Weights of a small transformer language model: vocabulary 8192.
Each number is 128 + 32 x the weight over its row's rms, rounded and kept within 0 to 255. Layers, rows and columns count from 0. Numbers have three digits each. The size before them is the row's rms in percent of the matrix's.

# layer 5 attention query, 320x160, rms 0.231, rows 95, columns 0-159
104:063124156142126092148186092110165102105142110111146130112161140095085217106162177179124107176166169120121072083118141137137108138127137077118088183167068131217092126187067157131140132127133166149158121134140100137098084145102134123139177108065127107073084111070127138106123118141099099144126090143045117085107135100093156143091137084089093113163128188138061123170173118100145174126086161079194136156153148106141128161138156125135083125140149094151170118111145101154126142132098151
# layer 5 attention key, 320x160, rms 0.236, rows 95, columns 0-159
101:044107117096104173122130114111157080143145110117116115142116146102155095106133101113114131108076114158133107136114123151189152137154147054110130095067137174150117122104094175129113102120192099147133127085118163101151151130203161066129115142144146126121114134111156087147149139184081124037135173069116111104160119152145139114161158131128156098188079143091121140062150135159102130140126157131137149108051193170119166105142128133157169181112136093173145152040109135167211176144135080
# layer 5 attention value, 320x160, rms 0.24, rows 64-83, columns 0-159
098:171126162099074086142141158088108083092055111142148062171053134100132125132118198081147117158154144096148161109086131087087123181075086097106110124122105111079122135151084111172091066087075123127105137118149113101090102163158068093136108123121096130092128123107170185106070157122086115139137113148116106140097079045161171080130114178147105099131121106077101155193086129156110107144112150108161190126129131139162084078134163111191128158145162125134092144101122132128144167108157118
101:110087121104163141160156063151128077104116149133127135119101140131108094114158181120183112107140142107138083119127148179202112129133078104196131078042131154131121058173205118137119134160128090133123091142146045124073105091075139118174131113094071137166073068101090117117090151101110114124147183153169051147112126137147094126102121170173143137086136184114105187114122117072120140155157122175091169135105129130075114118115116166176169157139089079133102154141140114149096122114126123
092:111149122106112097130153102194108110192142102148101086148082110158117137134163121051152108103146084147107101169091125124174161167141156113123149122108072158114092065149132187148097108123092100143094175113158104122119111081078144085140097143091106075132106114146146124143119138123093150123164121114108182087130195128115158138135186084178114086168174147166085144136148119077159138150086097162067101146173160175162151162080110117216138080101121058142156108109177089161174172122108110
118:091174174130105032108161141113097096109111069092075147102154155145190109078129145083089136101122138085127123116154144116162173146161110164156154149170135148144117137104099123111143128153111126084119108142123188151107187099104112081173093109161210168157150123138109084088137150178120083129109148141044158125154106188157108139102106133069114159092178137135146064078131119173137102161144099158178098144142102137146166120106157177124151165129042125139134177138129140183166122116078145
105:177119128090171078105118100119092087119093096127101123134098112093172187152210135154133122145185076155081156089119061139113120172109136104148109122098115048096153157150124087165065173083153224059139125086112127109122112109125141137145107153145137094156187100145160102129164167120113164165156084101137120131056103124079130170140170111097048117168159107119114108172122150112143164162138081161105158128131143154125116111157076110146138093112109115108107158165185107185107143155106124
093:146095135078150097152129158113086116108110169126139145089176117144149152123183121114102142093110121110070074133096142122100125118167132149070170128224142036126155169114073167091164156174208101094165120054172091099089121168140139164114179120111121079173126106133182133166136124176094107083161145132114153114139097169121127114149130093148077101132130117103156110083094119124102172195100106122135089123188187136114164134126057158121048176114124106127144142111140122139117107128129097
102:088132067123180148147153137167162127143179149186044129159120152131183076144165137103132202141106106128122148076159177121142131214082173099054169113141105128137136134091139171110117135111154099121092053090126139151126118137159149094151161125096128134128141162147098143109077101150139138111135124128123110205132157093170124137146144095084124173136119107101153132152114125222171161101182100181139118125141162105110109105208153123086184112175119120129138096076125178190106124128113137
108:127173158159085079108145126166104135157142148108099162095135078129067137081113148145160198155123105086124168150138097138151107078110111144157135137111118062152118183112094173113135153145083097179156093146146145176071115125111094113158076078109092117135123165076165117133102108155076128137139152126120144086132196149131200122145132107104146122089162170098102155154069189099113111092096168135106069140112108173123150184101075140113082101166104130151053141163184149075145165132168181
095:221092138139138145139084132128111122137119117106136115121135130048101136161136094120115125120073131141122118106104098140088122095130110160120145127102139200169089124177116127117152171098112107130120140111046141096101170121182106136093083088138117176105104121161129153136106161152106172134132077127069158092110141169144247134169047071115190139111133105106092121067112118123061108139135144129090100084146148077084126120114104152100131093076113163149187125081138181133159135198129101
095:097125155121138167135103126165114146149143089134102166136134102199129117108094113138179106069147099136128156101151147128132103183146090091093128147051071134174137107137195144139153153178042127178122076183124090078143124126116089143116138159132134137110170081175106086069113139072144122089154132183141108100125109085156139168145074139181164084144159070079149121160130075140171066142145107087128139126148108192114167118112156130111131081117124164059135110117140132190133065151157147
097:128083190088157152140122080149135109104128108070133123154079132134112130117130145189128134143153113146149153147150127087106095120151159120155137126158137108124135132154176064089097141162134088071091184120165140070107095164136087147111158117064059105130138074036114121064179155130120104072137119112137119072097141125155181104150130168132141122096087176166076069128057134147160116171126103166127130190147173097182091063104137153061110140130128101122121159172098182126158121119106119
097:163139086163056122119184128128117145109069123128133118141102135160099114156150126190172190130177143062100148162095191108113086129145117125135096119097137157132146120122155130094101139117160147163183122170093123121080147151109102106097104165137078130103131121139164102056139076148179155131084160120057163149143157125147159102103147104155114148133140108120153129181135127092117187123113144174160150173176084112155148149086123151129133088159144236189126155125154081051088085077152080
089:127085104145117137110134204058154158118115153167082126125190120084115169168115092152157136094148168093109127108163084132103106112110133162163143197137119162133151130161095145145221089129140101116153112191125117153108144157135198140134057115081139158124108095120158145142152147162114154128089103177154185102133132156094104120167107110090115125069109120113140180197122202144152104127053103112135121166111148145120132148063087117163105142140103161162135161098151091166083063174073114
108:137123088125153124165148103152114115117084146168191149147142078167131106142116113105180178095118129147108097129109154138196111103147175097165138132111141113169130134099172094129196119177072169091147172142142165121119201088149119195167064155105132087152077106157105108134109103134121177136127117090179075144095165151144175104064173153121132134140138146146166149145128075123135167142119142153046128150162150180076161165168122165097151184194106128170162099103108134180144143185157122
099:137097131142109133091156108126132102104139112064186119125127177139202116072071109176141112031143152135105133118139139162098118138154134087090137162150108107163163124138136140059179164128129167153150105131170100096125151117103106083085158114164134154142182186119139101161141120171155178149102166086136136121102163143135161166180152127162116114115096111101156099130097133146134114144155140112121223107147133175102189167174144087132104069099185127084129137112149100182142110196042082
107:054113070142172096103162154148156125171121121108146159131176115098144112071091143123154155079101118174106159155117109144082162166104103158179172157138144102119113214075077192154130078115094109134113178142137157137121101129142132096195098176123115203157137127152147157141129116062091102126173121145168106158132182109147127174171114139131130171167070177177158088126104110194121116113168131098104169098138195119126116134163094082087126173111090079142142138119135161117172115106118158
090:143129107090186148139142136125088084123124070153096157096145093089173175133109170153132079152024119096120151169192106137171151074134076155125153116095138124035151109139143133103158107158117097152060102170056126140076104083083095082133102103124125107121102099160109137124110144091190057127145102145106153143145130172145134103098093195133087123120146189119165139084141135110153092114130110163151129110118086119121089142085120208053109126110133100152123127147171125131136158129118089
108:184107113193158195136113120162122127112118146089100106134146181147119162065198126116174148185119176134140129150097108082141157135097163164111197130092104175143106094092104160141167070160121101123151156130122129172141152130102122173103157131124183138146108228147121148126178144166200077103118143096134163160158116075151147167126083065089105122085087097087142162125108143153084184094117096108101151090106135163085124088118140162089093080127098105073114163148160114101105115151122147
105:127105172117150142112200139134083134145147127102100099146123187145069104134110148134168086171114156166103096114142133154172108129122035117164162137170174088089164155159169052119183171135100116166145077126148102139127133062105130137091137165159140136085144185099122133076124069102090102183155124133086153105135096130129174074096117083083078125075151124086107141096118073146107095122143157109155063158147116121102158086123115077083160118128196112101130164120057107144110146153149136
103:114107166138182118142159136066138121150145093083113159140084108122161148104084072085166107119130078132144161120147100152137130106091152140139144212146166094197159168144152097127119127086092114112113113117075139161126105095134096122150129094153227112124158159152200084144141148120200110148110104109172111132166170161161163164161125113055144215097112147083135108149093070167140107117132158211163186101134098145089157126103138159133096131162118171153145106124162135105162138173159127
# layer 5 attention output (transposed), 320x160, rms 0.174, rows 64-82, columns 0-159
088:160105076129101162119099073165144148122159142193173160122126114120147065214097097216155158101169115133137134133074139106136131086163149061141128141122172117161164132141159173084125166097132145083147086133136127072108136170123091117177112134077086105208204129174104093175130095140139156117125137119083134130144167139088141089167199116079140124131086158130092115139135114100147143120168121104096098170119115145138143136080084121104101170143194131088145169112114159115062104149129173
098:116084114100149118189126163130124153147104142124090123136177103076099158140162143165147083145107144118108111167110065153116094190107131201196095094156160087137138133144140131147122084129073127102124079124154148128109149173143110094139119099150161201171141178112133132103127076127176169183142078076113137123157107160094127141166110099115194108134158056131149113169134134135133062095049108152088075116149111113104125062129091084114162136169158173139108163117088130098125178121057169
098:136078149115072132228186109145115134102195137132163137141177105090079155126076164218088184129168103145130090150093118134118083129146108137132119084116163130117099162141153100138124163117127153133110173157095122118130102124145136137164111078078138133172107133133132022105120096121139173103173102153122130144095086104108086165103058121145192125154121118114153199132113124169128092137091150079105146146162142096119209058167085104150117103121145133096145156086127165099135141159100126
120:079151207098171059056182142162141115095104077144143045094159081089113142122120135083117110164131106172092157137096072100116172117116165098148173168102113153090112126109159125103117111124121122107033151132117140191079127138114121135134155041169177119099105132110103138172143112136121117164099148135125140064191141132067151152159097139134132119127110173155131149117128100137100134122138141110200083086124125110158197134117124133200126137114132128134174182121133172112165163146169109
110:126000146110135094074152150110088096099134185136074159113127131119112148135123123132167160145177109103112107107069095154115150120169091161110084049152163162096053086170120100119177098146128068101097083107126087069117142144120082115151151118119091170107189112146087096155121133162134150147143154146116153174139154099138162159120105139080173132149184078150103160155139121130158082141104165153081130167132125119097142099092178166129111131145178088120149116082084159146144146124171173
089:144142159137130126136200147115146082107103071132117125151092138161118167149112119210091121093169128152069150164060089180131121102136123123091099105133154125136078096143188092114057111113113128098104135133151155158132187095103103165158072133110123173059147085164145115108170139148126154089062140116178181113106112144129148148152100140136090156131114136168057167125130113077184122148173051161167153194146142153158136160147147173148136086095091130128158147181122119133190133181157143
101:156075091171106147100132129086135081152122127124121204139062132144158109113145078083144116109122070125124138142156100098096094082154116179153169089133133080042110104164144103125112085124115053115140130162113149128160116091137093083116089153186099158143129075137139155076155110136161120193109113124143159122134096143122149091124059174091167145082124124145095165152171093096127092136149163078125081108089108089089124109129159097109089172100077123051107123118120122142055067075119119
105:149114207165130106135156059139183082130162078079173068096135152127129115157112162156122125176107132179139068150115158139183107097068136057167107220099141128181138165116154073155086125104127130140118151155158117138103129155105140127119166141102128104125132106130110092130168053094071169166149128140127154147073154150131118153096153090129126150102179126185171157142198167182152147139074188090130152213136145176144133138127117133104125115137136163110131140150159091113156128149158132
094:082137148123127120071102115078150094164053162112094089118176111130110135113128125100174170148152105057153098106107105113151092099130096121127160178143133084155131142076068125082116093059144108087137103142154143123166101107119135148129102132175110138068090166194116096119158176117189070123106145159148173124154108121173119153126138141082090138151130195097039168095077134093125101115152114093172093134125086201175111072120137154106126121134113123114149103158099122197074133078135119
097:131134103081100148078089117109123206134148160224142076188166133077106178069129134098142108087102115158174116117168196115129152034151136202154147096127118114103145115099114093083106105036165104164135135138104148175161119100157143130145086114129127147177107086123152138141096112117159145173182098090090143131121132140142135107128146086109146100110099106130146152116147097168118165112134112194119087057163119105129098096154160100154171167149089139160137152080073131115103141088115148
098:175128148132131060150126113111114100112047084106116078120173130124150178149073123106083100147177055109116128104123121160146139124201122140144064088156183138103143131108115119168128176147169177161168120102102157082113170132151037165186087062162095196190141167121117144136147162118081127133155084162127160151104134139130095149150160140171110123176135145082105124141165118139143118099105137114102173123139133153132161232139143133093189109139126148167151133108137145113135147126092177
100:115098108192156165122126123151148197150121153166156114127140181160088129075075107143126103119195148103203133172155189146129119106129174109132088132081079116195140153134156131089107117185127113130119145133182115122144129114126110111103176141055166070148081124094148167134124098110087183165194076102142169159131167092117156111113190144130056104179102089127140081132103088103153125118117169095118195137112124144120107108120081067154135152118149093087145117151116126113163101139160059
089:066186173129102104110157123158181174181117136056157155127130173110087083118081176112155076160091131148127116101107144119148150141095167087175178079126082155212143087134139133108114115116172127152095133136128090104139073195145119129098143222095139083139153103157141068116098105167116118070100155099116141171179135114172130123142155079130095182066126091081117091079121098131131133120151123141106127171165158200133152093133130169158111177105112126104125117133142077109150144126106128
105:121123076171155173187088171111081140146149122078150105088119168106113180102141195176117099082160168125132129149145134174142096153145077162121091096107118094112094176132157155169108109098102166143159122096156179146061135115109126099098110152126108102084154128084117134081133100086171121094100172158158117142148100152055075168130126079111170137125081079140185088138142125110196149203121104081166130122138066134098110106089134113186130110146121140137179211122103095096119121134120167
093:097059108148110178056111086118066185130108095172170113157107152148146118112140083081075153108119154110129171137116159092101114120158109148120144136122116119147115108087104089142155106109165133109182156113112141190149134119176112201154101151090133126084091084105078145105123186139092103152136121119091153123057127116006126183158100167112127109145124103143106069187122116098124159159091060165125131143151143126095155136065122104111206125145131128155082165123124112171161144103112147
107:153137140141150077145112124145100093113179095172119147103074202117185121123123179140082106117117082174114111147144134082162154092101070124108112110183139123101159112108152139186078122160145172128159121142124151151123113117106099102108065122201141087150160105101109097212132169157160144107066133201169127090100093138145135132147073123069146137096156137090139149176155119115109112124099135191171079166164068193117167160147116156150080144162113165146068111108143142153176117144176113
090:092136188022100162171173102182146112093123114159051100137194101118096140142141114119154126158136148192165105094155117132142193199139143129145168181133103141141127116111095201127134108184080096122076098082142163137153121106145150050106174096128171150152118157101146145161112125132120094090141067110115114118116150168149147128169127103107156130112142133089100128070175112110114129153088217102133102149111113132166134106154151074134078156168152131157109114081086107138166163100135133
118:173164142131163134128146106100141133143139152187197135168119130123106066090091154106109162096075195123108145139181125154170159109112084155129123155113068091165130145081071122137147093145142139109126187102104158144184131112101121117179156200141108104121113146191171108142118161052130101125120172212092183138128115142112147098142082148097098159086115147183152087129153109117091097125143115149194146106111081103091135094083144079073091079156101162119090116150137107122193115137121080
105:092101131149141114066155102114176113142125114128169136089085153094105156161127122157100131166096131157143167119072115159157090123150118051124180076090081087150118146137106127128165151121130164166100071079207119136171127123127151150122071115122083094126105089125150160161142104043152115130132134111129136084146085110091166132059205098162117103114152127176062118154154180143130121190098168095088077099082133164135082146190109118133177142131097108142057158140117125119124136163078156